python train.py --num_hidden_layers=24 --hidden_size=384 --num_attention_heads=12 --num_key_value_heads=6 --head_dim=32 --intermediate_size=3072 --vocab_size=16384 --hidden_act="gelu" --norm="layernorm" --norm_place="pre" --norm_eps=1e-06 --positions="rope" --rope_theta=10000.0 --rope_fraction=0.25 --qk_norm=false --attn_scale=0.177 --bias="all" --tie_word_embeddings=false --parallel_block=true --init="normal" --init_std_qkv=0.0165 --init_std_o=0.0 --init_std_up=0.0165 --init_std_down=0.0 --optimizer="soap_variant" --learning_rate=0.00359 --beta1=0.95 --beta2=0.95 --weight_decay=0.16 --lr_head=0.00633 --max_grad_norm=1.0 --warmup_steps=200 --schedule="wsd" --decay_fraction=1.0 --decay_shape="linear" --final_lr_fraction=0.0 --batch_tokens=262144 --max_seq_len=256 --doc_mask=false --train_tokens=588300000 --max_steps=2245 --dataset="wikipedia_en"
Each number is 500 + 25 x the weight over its row's rms, rounded and kept within 0 to 999. Layers, rows and columns count from 0. Numbers have three digits each. The size before them is the row's rms in percent of the matrix's.

# layer 13 MLP up, 3072x384, rms 0.0703, rows 2900-3071, columns 352-383
104:453505518484519502515504484485457520499517503477513444531492465542542513497510491546500471477498
088:555508501505494506521529499494503520488548453499563502519493473516533497505501516549456547484480
107:521476522475530497494491521513518480514525457494481469483555510494502542506522455446518477471475
105:495486528515471470485526506500484495509483516508485533524517458498526464482438506501513527497522
099:521552519488485509495513553502512525490476459469487495517530505536442548494488473533440492493571
089:525493502500503490513526512513492502502499473499437522476479484529467465565484525475497510514506
096:525466479504512508486496492474490515470499480496490493515540506484511530507510486538485517505496
105:497503521500489491477472481542510481498496521532491525460516509518511499502497529480484477483481
096:506473499484497507522536486494503565524531515523499524486495490510497495553482493531491509518460
101:501496526475530492516467516463555525515520493481495534512527460472506478488502511512485522505476
102:493508484498528446494493529485512535510498481490515514495525492535464476538524465500566516491514
101:465513527525468491486479534519501506476473503474523481506504480505478467437500530445539492525499
102:485502525522475536502504532530470472467505473501493493507517531501500503554525513489553499474558
091:545519473479519492541558502492474504518473518526453524502422522475490487480490493446517499524483
091:489533485510465516504531507535519511477529499505501486518489470440519507520515543550490470463507
093:488524521479502500499486517489557480560479530495511475475514546489494506471504507476519460469451
105:537531482489444494513508484510516536518469533513523526520472496514484507527471500478500481523513
102:544546481502489507511479503563476487517511522481462485511493505525476491514415498480493473465490
099:548562467531500476530487503469488521471461506483471496500520550517542523456492482523522517474521
108:473521474524477503492507504452501532540449495522511509513499486489487522500465476495489528467514
098:483509547495500497500490456540504509493539533470500493474533498512470461477525488466502498451479
091:526532504470460491515532474545481489464484494547462514482539523478489500531533528491490486504498
109:503486524512487495565489505499534510558507491493545512461493474443484498485501499498519523511517
092:539484564487479500481523496528511505504482440483538490498524495470523525463501532527565485509465
096:515474482532484472495565542474490465481483483464509529528500478476504530482512526484460546509500
093:513519485494467513464472513500487484513505530479480466552557519497503512478504481482461542484545
090:460495481507469487478572540489506554506492525474468483490472482531497496482514513525496514521507
104:524487540553528521496473506510514545475459496511480517507494494506501517464478496470519480502479
111:524455493476495518508530502495468544528545515439483544491486520518474524493537489513522511530496
093:467507502516474479521500517518483527464530471458493518467476481523522529481534518514504457522486
101:506478531508500525525494528493451504506471523494471527501456547450472469506511446479488533455500
102:473528493573491478442485527501531485547514472502491532520501460456466487512530521459512501499487
105:457456446492533507503504501495516511524476487513486495521509503514497528522514469518522505473547
090:491519535472510507505511540476506539499542527541467466498554495486467513472460469507476563490496
103:508514517558501522532512489533520544529487501468495510522488502497501499508483558503513471482457
091:480481538491489522486475484511510505490504472474530492522510501505540483519506517477498524485513
114:495496515515498508487498522477498489515519519514492510505484491519491518463489491452431489513505
100:513517451509475512496518520492515499507524528498501460456518524487553494499495513513475498522488
095:524489520480534529521535491482487522498538491524450459511489496498515510485467519510488542505495
098:527536507525478490504554486459539464473486488534509501525514479504460494505516526519444501451477
105:511506534473500490508519526473493463509476477519484416502508513457518499506448508501491436555506
104:522464504522491507474507523508494541482531534476495496494558506465525510533459485506522514521484
108:508474513462497503482447519474462501469522540499458488522475481493523459451479494468528476526508
107:487506522517526502520524516452475541467539508475510451509520526542516503499494494471538542475488
103:511494492488460505513503500498521494507507510467496490524525502525506503485491486516530498430516
093:544512464483490494466504519519511504509498525526519495484525524528492498492496529489513478496517
113:490506473496477543492479512488493473481477506497541526559515549500476497486514503498495496479487
107:539500501536555490474532497504506534486506496491510488532513510484494549541482498475501550465487
106:494511455486541479506475481457500520494540506530521487516514493508478495470475478508500490458490
093:518540526542498493509490474509476487508497458453511509524510503514514483493530496473499509507546
102:502488520498460466538508509472502509495514479517503513486507511531463447522491476497470516504531
091:452504515517491516511475527523513497465526561508471520502517479490542548431505490489498484511478
087:492499520542474514528499527500467539485509511481470461512520500514551498480486495483497536489499
093:497509508467498470493507526489496512495474542471509534526509489508476491486505476464459541528507
103:513495451476521493499516518532491475487495510516518487562491476500495462497466515540480527510525
090:537517468469517541538519512505473503509465492482524481467490451511500513515488482468513484478481
092:470527497491540461508518497538514510491499529509494496524496508484499483545528540499560488543527
099:506549542512472512518458495500515501482539490504525527532491506481520534509460511492502575520494
091:494488467470499500507574504436473535504487495521519532477488524585553515461488537476538545458499
105:508498514485490505446504490521465481468509514502528484482535542515494455474535489532504501481473
095:507522468509474487509501505466504536495515504509489484432477479451530474537543514536511521516467
099:526467545555450486468469496532528526556527499532467435491440492505527497480498529526504486471503
096:513489482538565519500459501505500530521475467496440486438514472501482485468467472491463515486507
101:487477533475490496509496519470500466465494468484498548554472522529500508466504525491505530501488
114:504479501510507488482528497466507475498517483471494501535467513543542489497506530468508524501529
106:552480539458507539506478464531537466503515511529541480448508488500524524494518493524453529505455
099:515485528521493486483535458487512484502485466520546439509532482545466508472523494534524510531485
105:521525523531501516479489516498469531478482500454524461505467526487518522481486525517479456487513
113:465546507516510515526474426517529531482492539495514509536530473486491508485518508487509481515483
096:476504483534485520476510504493479513489498534474511493531492504482519516461521473472510490536502
090:524507516509516502522490454526464508460489496511486487513470486484513505500513506514498492480530
095:504543535485470495519546524499519513486461529517496525528550489532540490535522486538496516471504
100:450482504517535558482525505489515488457457502456445499483526507503535484496510542528508504492441
108:483480526507502478511478469538519512507463505498483497503504535509502443526532510499507515487493
107:511527510514532451498494471500516474497512469497460510554522462515493519504522497494499498509517
109:494511514460496508516479489528518496484513537482455507497504522481457449508539500493469499467476
097:517512505462503522552498521507447526481477490478487537506470439477485531513483497463505480495500
096:527458534520507484483460499452501477491489516495509513487443471471448519487494506522537481507495
096:453545463493502470493467440498502495455450491507482506487522529537484492530491492508468532513475
090:502502547507465477469509529481474534539488472538502511463520502556506496492496505544538507501540
104:498469550569450538538446476484499516523503468509526524476531468496485559521481452484513521547553
089:495493506456491524491525486508557519510539432494569537545550488538524483513513468472540493496565
094:524531449501505497479485515505490524523468538529522518502530528510502508465477486497517494519523
088:508520487488539525516505505496480535492501444496492509509482530482510461498516448507534505506519
119:504505497489476511516509518515484479530522520473524450518527501522495492464455508496508506504505
107:502473475549470507479448484485508479544473477449493511520476491505513509539531491560532519519491
101:530520509507497481483476482506477461507485476517522495539492484503500504474514473477483466578494
099:518492506489519527474506482518511486558490498485512499549483530502521493470527478525493484516510
100:540550453536503496528542508500545450494432443511490481493460493453561511510501558520489538476519
101:523507502472529552541488480499488490496515532487484527475495491486517521522507516505521515529477
092:488492487469480473481477519511517484517480452496479469469492493500488499457486503495539479503520
089:530535505488516461513450515483530471494470453499511457506507501519453494505471489508514496508478
116:501557551485496537462487500491505519472508536504482533520497507487478550484503503544502499504504
099:494533478466465500524496470480503493504553506547520479476516486514484511487488535473499501509465
103:531517473502509498505532496522486501522498457526477515495515424546497527529538500481477489512483
093:515532508548539472481494498503487493473496473521452500460471538504531516469443504491500483531501
097:500513524505458525474528505530476530522508473501469508494470466501500544509499514496477527528464
106:478496448475474527516471466537505516520472505486498574487491483531500458475506492457476538484487
103:507514506446550549548471470508552506509576505478492475476515522494546494519491515477459544493520
100:565505499516461481526502522518508509463491526465565519519479487533477504531546484494536507482506
092:514509508531488535532476513521525481491463522449516496465501512501548543507479432536494483479511
108:485474431486495555447550551492529491497541518490483537539502502508510517465528514523499529493548
095:526516518505485492491493520485508505508473517509460502494490495502507476483486533540508467496510
096:510472475507496494499516508479504478517439503531507491496484516489483491494482465514536495529538
094:486548537477499503464510480477481501469508503453489470506475496456519493485539492478496489501502
107:537488461539545469493503532494493494498511474527447464461519505518485498491499501528532459521517
103:493496501481518462491514537475495509550490521476486473502500492522507508526519538494501458524489
098:516494496541488523499519466460448485492519530500481497469511512513488521513556502489494523518515
089:538490507525472536506451476504482542565482474513515481499502502491499488486509444535518499503494
106:555507511459476493478489501484527519480514507523437491492500500555462488538421556453496506477483
086:544527529480475487537532501538513505544486462514505491517527488507500516466528518518491524494489
103:475501523477495486508511510476450508467518534539462520506501549490464494515509461482534495484550
098:505465499528512510482540537554500476496525455436544500501505534471464458499501517534501523548451
103:492482461528480483500436477522473489525471533513495518530533523481475508484442544478461467518496
079:497532473508518518520520509541541516520505554522500447509534508509505480518522478490537530501513
117:480545488491525534538527522485510482494493519491486448483509494458520493528518462433510523509467
090:528520499473459516532525474538499529508487462497506477534477463507459526475540431482436487512522
104:498502517458543502515474475494518493510477535544537507516534475462504475460539494519541524520510
100:490503499511480454491480509511507561506510508472545518502520487479505492489481540557488545485468
085:532469547528456450498491461528503487539499513541496446502473531492494506507491509524497494511515
107:482495509513510492521535478476468518496478496484485515527480496495503480491466510522563519483501
112:489523467498481484493505539496489494508517499522523513533538455507522507466514520505492500472510
099:498490486500542549518485435500493461510506489547474462522467455483502510471497537525548510546542
106:527492547525500513511483473500562539533523504515512460524532526537491542506473505479460514499500
098:476496474507496522484551456434535528492483505505544553510533476501478481525507457462524472501500
104:467499491514483487472519498519464510560497485485509504489505498497477497537514514484500501482511
095:484500527521512478486518465487513466499501465557498541532508456516462490513547508473511531449492
097:455518496507474495483479481537516469513503533503544509469470495523503510489472495487478487500460
085:498512523497504520504452539499497457570514511488513515448477532531520503531506491529521530516486
097:489488540521500482449439519456509526478510510475490505549492502505471508541519463524435533512515
090:463492449482468478509484470550491485447475450544501507504495518501525519518482501500501443479512
100:486526483462495485494549498482490494519519519478485490515496460468452496471468503475484512484523
105:509484477523471460495495526453443456489516511505487495490480475527484526524475473481471500493496
107:531524455530508516529555495460523519555558511506505493499526443501469478479545518493544508547547
093:490495496483541521463540468511489514496484473476525483505522503475504478474511575489544508504463
105:491507504499459478453486503505471494555470474504537527485508487510516519499489483555507535463489
098:526484482480490501467534499520497514512506563500483486492473457482484481533442542503512497537487
098:540475500496507489513472496503531497519504498527483479528515529475525503532535518478505425498457
088:531502442447493465495523486538512530506498497462533457497464488463499457517477504507535475520545
097:464468555512530468518505492531458475493528506496479506494533483500485479499491467470477525480483
089:519512512485513493549543498498508472478458479505518522492455505482459478534492454503509487476542
100:523466514492489514533530487488481514505508489507473506510477534470473472490564530509476444531508
107:551472556510527506507494503469449523486499494491527535507549513452521525484487513493502517496518
098:512510539515484537542484518492506465505507480506568504543499514530498459485477487498505510456511
100:531448535520454505498521500489510458441533512491498499501500505493478468489487497437539486512513
094:496509499552508537452523500543474463503486496529457495470464523471525490489493499490494514523490
099:534535476493490514514484529485511515487473484499469468437502523519487490474474505525469462464510
106:504487478492568471512508535525535510526537569433463487508488497478457535512518489523499527520481
096:517475504503474452497533467496504523482540525559510490534509483517492487461470531482509540530515
102:517503467530492506480476467523497490500503519504485474521489482528444484479537484462511519501492
094:507527504495491504479509526465513502544490501513508519539498526508525496465543474519539489508500
105:483509522505489528536476483493533515501532499470453470499509483555468508496522504497464466513444
100:521462506517563538497512460477523455489515507515449521491491514487500515501513497521501473501495
097:487489480497498452523448444485539538500459465511477524531502489459503564517489520497472495479472
097:519507503496529509473468497512487519516522459512471510529512498471506538494505512516516480499536
085:459505497512527476511484480511455543476494507514449476510522509484457524493489513508504468485523
105:536491497485520493482479506546500470452508520458504508553516482497484522472496551496503457527526
113:494508502464494485466552476493482544488473475482475484529520533516495500482505515450479497471508
105:541538513512508495488533539548464478478453497484519512487478476490513497447493526497518458475510
115:490480485492468531539510525507510503494492519493514500481490501489466510474477473483519472480536
097:526484480569469474533458538504511522505491536507504426510498505492469490462494544481497487465531
100:505462473489451505501484484470504501476484524510476496480489469512486520520495483487531484513553
088:513514549505542509484517455486510533492505465475498485481501512489482497486523467506489515524496
096:509493486538478455495489516515489490505485448538511522514559515484491507463559497515505503464508
089:505515512476560522506502508502527480477495477529502514502517520542482539503502561494445474501482
109:496532521507467499469480445544465518513508543478490526472480487502511481480519518513502507496478
107:541503505449513505541487507534503483494461507486505525471492470544512502480499513505527520559529
092:516507476512506499456511468438501477535514541534480513473466532484531501477508481501481492462543
094:517519458491448490492479505493507523496495521496506472504556509478508510438481456583494470504454
122:556467476486489503509485495551467487535499490537466515528499500482515509503546485526504459510448
125:484499502484492487525446526507473518489505458496521474462445459502483471500560481490495525464499
092:513484506499513500478515518503506482517442517497511532464531504502487487504509483517488486516485
# layer 13 MLP down (transposed), 3072x384, rms 0.069, rows 2900-3071, columns 352-383
103:489479486504469491493484441490476484465535529498494487510518505544522510502517514513534490479496
091:524474459460513466505516524487529506509469500525449512502499505482513555529527530519495477501534
105:522524516512491549461474514524529518510522519485485439423499470470477517542461462480518455495501
104:476520502488471480494516506495506496468481479489503483510519498518473507505477541509506506459461
104:485482480471477522467531500537491477502486504473462528460509519492491440461475499486498486475514
090:470526526519499512522510517508515527521535467482527509495519472517525503465471479508472497521535
099:481494536511451497486468516490490508513516481460511496500501505499501494463481529542518511490497
111:496515489534480503464503506507499463485486506547495494459516503488517532572479492492487477518461
096:500546468470478508476470484510461538483512501475493534547517481491519533508492534495528451513506
104:507520485498497464508515563513514520544517519500492516512494514519463456474520487541531527553514
100:523504510506515466479493515478471530497495506487503473486472499488435517527511532481515524524542
104:504490598504507508478555483497503473503536445491492469481526523511417491488511474520553528461469
106:500448491479531519446502504508497538487481469480480494514488517500549487505496498529508491491536
093:486503515460519470488490473467503459500499527472494469469520492567526524547561474466518474469536
091:481524524512500533522486463515504499536513478482461548468501505490521531504481466485501479505484
097:521481489460520470486497510497516478496501480492454514479516512526484490493477471517533521488474
095:489478488501504540470506489530489446535525475504517496502495474482506509538483516499537551491484
101:541490501535510504479545469540485500541523452517520463496487515492476532526485569484530507521543
099:485531518486498541525460470482501495459523459469522496473500511509513493515501494517497528516482
114:525496481497522529477510498495483527478502526522507497495501503478470447504510501488501485468463
095:471465457505561482500492453547510485491464507516507503517554488483515530490506483514503491504514
094:529502466508484524519489503500476476513531477491536476531532469540440516517507485473495469530541
107:505471476505481483527490515502515538499473502462505510527493522518538479486531507495501527464507
089:519512497469494498485486529521496485478473530524498506499474505472496519544509488502511457485522
105:514498479488509451491503503496509513516471490507478487491526499463520522479482483518468518453483
095:510418506517472485512563467468513532492501467522490482504502536480495480512522517491518472482512
099:508484497485476491478515496462474541524481528457499479485528531474540489513510509513504510485475
100:534508495496499460525467461476487506474519479506514502481472492504529493503515492535525545524546
109:472482524489506526504476511494506484519494503482497552526479499509519496522536438510504497504505
094:496466494452511557474506493535494512490496524482506462495494491530516496476491518495523485474512
098:529504534520484441503494453510536476502513510491526493464573503515479524506456496528476499475476
099:525485509535509510483481542487545498481499461512502511477535488483506509508505517504487499520502
101:479482466492508497464491498506492473512462522520506503497512543480453520502481529527477507495484
093:513505478505503541531450531507504474497517477502489490516496497462463442515503465498491433493535
100:532505474532486554468516466471535478483505503535486492503514481473509501470508561495537494506503
093:481471496470443513504478486531488472511496497462511524509533523447508522477517528466479498505531
113:485471516497464481498488486528513490477487465448503515474490471486506496486507505523507507537489
100:490509467481510512494512538433488483464477488474489494477528538486528526502488459528494516434525
097:523502487471503461512519432503485491519524502470505520521515490479526496528483515495522509520501
099:518490468498460550506504480495534504533496530481498501546540530508483483448496492520505483522481
109:503472481497488505503438499482487510536465500549503473486520494525489470470506524521517488523533
101:515505475506501517530491461496508500494518475495507527527496527526518470492478528515476486462511
097:492508563541493553471515469557510489509526502522499533495511504494511524527510428451484506545545
112:470468554526495487512503490468551511495500481497474494521521508519514550499505495462480557487508
104:470530455479484483568512477495504507524519517544480518478504511480526477531503510483486460488451
097:493538477509498512533499503518516510521462516530506493522470511526448525429497513526502492505509
104:505492472534514440555542525480553535497519507456497448460488517496532436491515496552481525519534
100:509499488497535502485520536475485510525469491497495514461478471485500471497496523511510489505532
110:491495489482518453547516521542482550446546505480514454525478438489533458518504516508484528492525
100:507557485518468494505540484482488474487522498503488499502499510531497529510548510490526503516497
108:485527498487484545506452488528487519510501458512524510503501507508483532447529474508465517496493
093:482497506493490519512525470492518510514457531501555486497504500517541525472451505509494555495463
095:495481501497481504436499501537550526489517512543491503493454483517452471521494565462487479523512
097:503537470516484522486553527476497501483536513494498493526537450474495506501489534541540494497491
102:495499479486488496487471479476485488580541488511482508496482518505470483492511502532482488503437
091:502464504557513461485534479473487523494480537537493528517480496461543484478512536532477520475487
095:455487511524481512498522460484524504447479511497506475500527515484513489497494533454451512463510
103:497500494490493514507494510510545494462461543496488509551475518487460495558521527487527552495471
091:475498509540499485526509464505470463455519505467483493506497503540479508446506495505549466512480
101:506489515483494481501443493481533527525509549500516492488500515443537465516479484491517558523513
093:492508518477537561536492548516520510508498496513487538506478532547532535524516470508525487502501
097:494520482492486492480480528504508495503513522480491520497525475471508501510506490490502495534449
095:476486470503480507472488503486486447509475518490514469514488549475520487473502536489475531491485
100:523480515468475502529487505513526490515526482506507509533461508519505486482514468552481506479523
104:510485470507516451475528538532496472468510446463506520523466509496514492483545525511506530470490
105:445486490509540513520501523503493471490531484457492545505481481489488494511532522508549476525449
096:505494478500472491518492541500486511526514454534476516497472499488469523445468481462518541537487
103:477472453498490460521493535537520506529505506501520521580489490525479511506520517494482505485496
113:548488525521494471470467462513487516494540479528515482479505506522510464471509467458488502521486
092:482529547497531480493494488490520506508470503485497519473514527464530505487521484489539493472495
096:513480528500477479513455460526499480499497484509530487514527515480506492480492480478475483490513
097:474474472502500480515503511524502437485529516499476419488517473473514532491490535488478497506457
110:537512512490510518494508521477490496443474500533488494490518497520542472506541482464487482472453
105:481473565526473503481507483537515501473510494480504484482504488514516517526493501528483511521526
110:513501516510499460499447508533505479564462500518488516462500505511525464489538497503508462489480
102:493485553502492503523526520513466526501499469471488470509494505471528531525527471551537488473489
100:474549501446508467400492491503470471525511514495514496479504481456528506498457493528469519496517
097:481539569517518530504469493483467491506517494532502450549521528508503477498524510529472488454539
095:500540477485462482520512468565535487536467566497482502495480479528444478514493523487509519474504
094:495521489493521513486489460472517503472496529486513498508504495477468489470513539479544490523496
106:492480525492513525486520488532470478543471466479494494508478435513511493494543522545547469494479
095:486483489457511487474450506522426437464490452505514494432526507503464552525510527502504518534496
096:483475511484474459477532487533495499520492492512513532478484472483478533482506489514502483508447
095:501497491494487537493494513510529510529541449494506529485493494550509553545466451517488511493474
130:498513483501485475515491502540495554524503495510505482526489511523458501509458493517522544463465
104:447562456510545502515446499521456519475470513503472532512514462443509511509478521473511554507549
102:521498513507524498514488480499513489522485517472483439500465465463520497514519509544487521525484
105:517486530485492465517505451558508496496511451468493527506548490517508529522481521508450511464482
103:477485522515522510483507499484491541493521532510492472508536540529504516467536489560474484474479
104:516498467524442541473492438495491543522544474476504485468540545487490530516486471497500542530539
093:474510496513538446502471483515533477521533503513470456511483513465516479547513519503475476500521
092:490506513497491487520498528510535471472442494459529529504465462503465428481490486465536462514528
115:496485472495492488473481507471517499521513458529450509473476479495536493479521440498516507520489
098:558495523448538503488496519524480468492551495523491508497481534520498491463506435520491460505503
100:520506505490485532501440504500440514507492492502485489539495494469494520456488504542488480509546
091:540517452520520513530515512489520518527477499467554527542521460518488509487530523517472509445483
095:514494468484530514463522507521488519489481466488514511497512555505506516481527478541490484509476
102:517490476491490466487468547520530516517494524467484519483510477470528460461487497479527499491493
103:522512505525508511494528504466495533512482432501530525499502462471506486501480506523557505481518
100:533509518509511480475489505480481522484504499482499469522502490497523499525532487503485524478522
097:531486559496487500577454523503503514485505507479466504520499535481537513522492528515464520497510
113:501501563499504455489512518473538504477519487500502521526505553516503502500488503488454490531476
085:481483498500464480509526497502490531483495499469496523529500502519488523524530524465508526443521
095:538538477507498503474470467513461547471526512460498512533503492503504526489491494473483471502483
094:505493496507531508473520415476497504485522498520488485457499481494532526503499472554494501528471
101:487512486497460497501454479507476478486469483535484512504499503480487498517504489451483498483489
102:497516499485523507487516453520501489509464429494483536523504492463503489537490482493523523502527
098:523538529491539525459475500504539509485520498497523470569505450495501492515494511463431473536481
088:493480483480545499453532483491504599498531489478478442504510470515475519534526531526512494556490
103:502474516476534481547523482473545489472562520505479482549510507471483481479469499499507486474518
093:503513463503541556481487501511494468486534501470533465493446534532468501519479476530483514476535
104:464505508510478505482510475488500543537505498477492545500466508487524495478487513530496512506495
101:498480497481487489426437504509535510482452506459508488478490497487505522481467499478487569497516
099:478490522554472468464520522492511525474486508512541475503498472534554490489486534536506522500491
082:524499500478447480486533523466497479462516484489497464533542475513535496542498509483501515510521
112:482516490458530525542466510518502536492545447488527521511481487478536529528522465444519482485473
095:460493519530525423501507539501553518514481490519566492461473478504540511473469495498493539492520
112:518482489510478488500511477513526482546477498512520507499496467503498490497540480508524475485491
102:501527535521499512484520495439457465496501497550462565559532545499517518479477466502484495465512
092:505522536518516464461479491462532433533473523556490456463518483515487468519531498483506489502472
108:492477442488532484487517555519525481514476521525482456519504524504523531489504443502562478497528
094:443478493483437512491468491506454505507474525482538501496543500495520519506533489471479496529513
104:512451469518503506485468530494492556496492494522477498530519496520495449522503475531481494502503
107:491509529519520478471493497431488544508457515507506517497499517494508523480476523516487489482496
096:501525473525499526492497500484506524493499519444523500471495487489504531460479482523484492462517
108:500546519539522489471469512496472512497481506475453497502559505505518539524491460483520477517517
090:468527472539516547490510497530527451556547518522513512490548529477528488481480513494507520490536
099:520483477483526491505522501504516477525506490494483475539547526475561473496505497517490471495522
091:519490504472478514473521490442446509501420448507512496475506518458532485510484512506495511494508
099:503504489501494514494498476501507519537530503498478512539474483433465496477526510520506521502546
094:515483532487582514466522531495553499507505526526442450530490469539460501472512501484511518509511
101:453491530517515550449516522524480503507519494457482486515489493480493500479510539487551466483509
108:490522478506506480474466521441511513486474503516516496531453491506476506468491506490487480481494
107:517507471498492516486510496464500518487517518482501517465520503484492497519498460495462528466534
095:535460517504454486498560510505486466507450497505551505438498482511508527508534443523490507538482
105:520502513504510503462502485478503447492488510555530491504521526476508501500472525428476490522482
104:501487470529488482538474468525498473514503511485528501517478465512546534475486528478514527532494
102:456508478503490494462487484494512464515462506493528514492475509549513512507511549488516556505497
093:490476535528505525472479507504490476458530489446487521506488491511513529466487478470488482516521
103:498492510493515501473463486518489464498520504523504524498529451482480543547545503516520506509488
089:471504493481530527461502478469529529538510537471504491500532472493505483516461502479508504471526
106:487456492499514483488477533480530462497500473467483506494476511499500496539476513511487503467533
112:483491524492457507521498503479484513523499490519526524504520503519507546524524507532516462520480
100:514533460535507460514438471531489497486470498512472464466469461489484565534527517472514502532527
103:529439532447489486480520530533485496499483523495530545498558494483471470540466517513495531493446
093:501493488502496550487485536469498489506467521506489525499512526494525529516467475465473536536493
094:489456515493503473504492483523502531491527506490532500491513499495499518529498523520531516531534
107:493481558505448480508540484526483505544437490522505530517528477494520516525512482497479493508514
102:517513486502484504462486498497549478505529522502499490525434522405490500483465524547560531495458
099:529499472531526462488519492531548496488527494530479574530485499503499515493524485524485467508485
098:491512481424498485506465475463509469504511536520496450477483528506552524526492489509538501527518
105:487475533521515483485547552462484502482519452466524459489576478532516499476517526566531529482499
100:505489488535547491561465495512501487457518459499486466492462515498482530514496492471477491494525
096:495495471471451471556485512507459497458516504524508517455484505517504492498513465520456505468493
098:495490540506526492501511517525518467472493469476508494499523470468524479521480515535477464440505
088:526485488512479529519551500478494536492509468501519525488507460505547483498493457502508476464482
105:513480526481499480499513465466505515470502499532530500512517464541511482523519493476542473487496
125:514504520497557517479505459479487512481464508513490507524547527491497489492445491532498454469494
090:487470488476475547488453484474551550530514509526494490510540543475521531556495473509506539552486
108:484540483450521526505512525493510534497502498469502496463501469498504512459492493522525474496533
104:508542505514534504572482520537538476498477497525496501452513483510487469480503443459471491491454
097:525501508461418485534473521494483537515476484544506485526522501467512530507544498515516493547550
093:517470533470442521468545560495484500514494517501478503520483525475471453504461501524491544516520
097:501530457473484498459501487490512471498508475521516508502509474485479501483503524500481521524493
094:514509507464485516485483471512523539497498534491528484507480500486504490514491447439491489439518
112:482497494519507480492481519498500503462502525524511522510491533479514486449492478479495522471480
100:502527538520481523460476521523543519552507503489513501509498531479535482548551490499484543444517
095:480518498485480517548531480509497512474495490527517511510487513465558499468539561480504512481475
095:487493496479532508500483538515494547513535494468526512497558530529532472477498494522502514501528
114:490542509500502514495525537489484489466495488464491475511499514496484534534508522511476474517522
121:518492484489491503531492483458507465504506478495478528462502512527533523505464480507543498494472
093:510528490499534502513476501528495521514530456475557525525482497464497500463479516551489497490503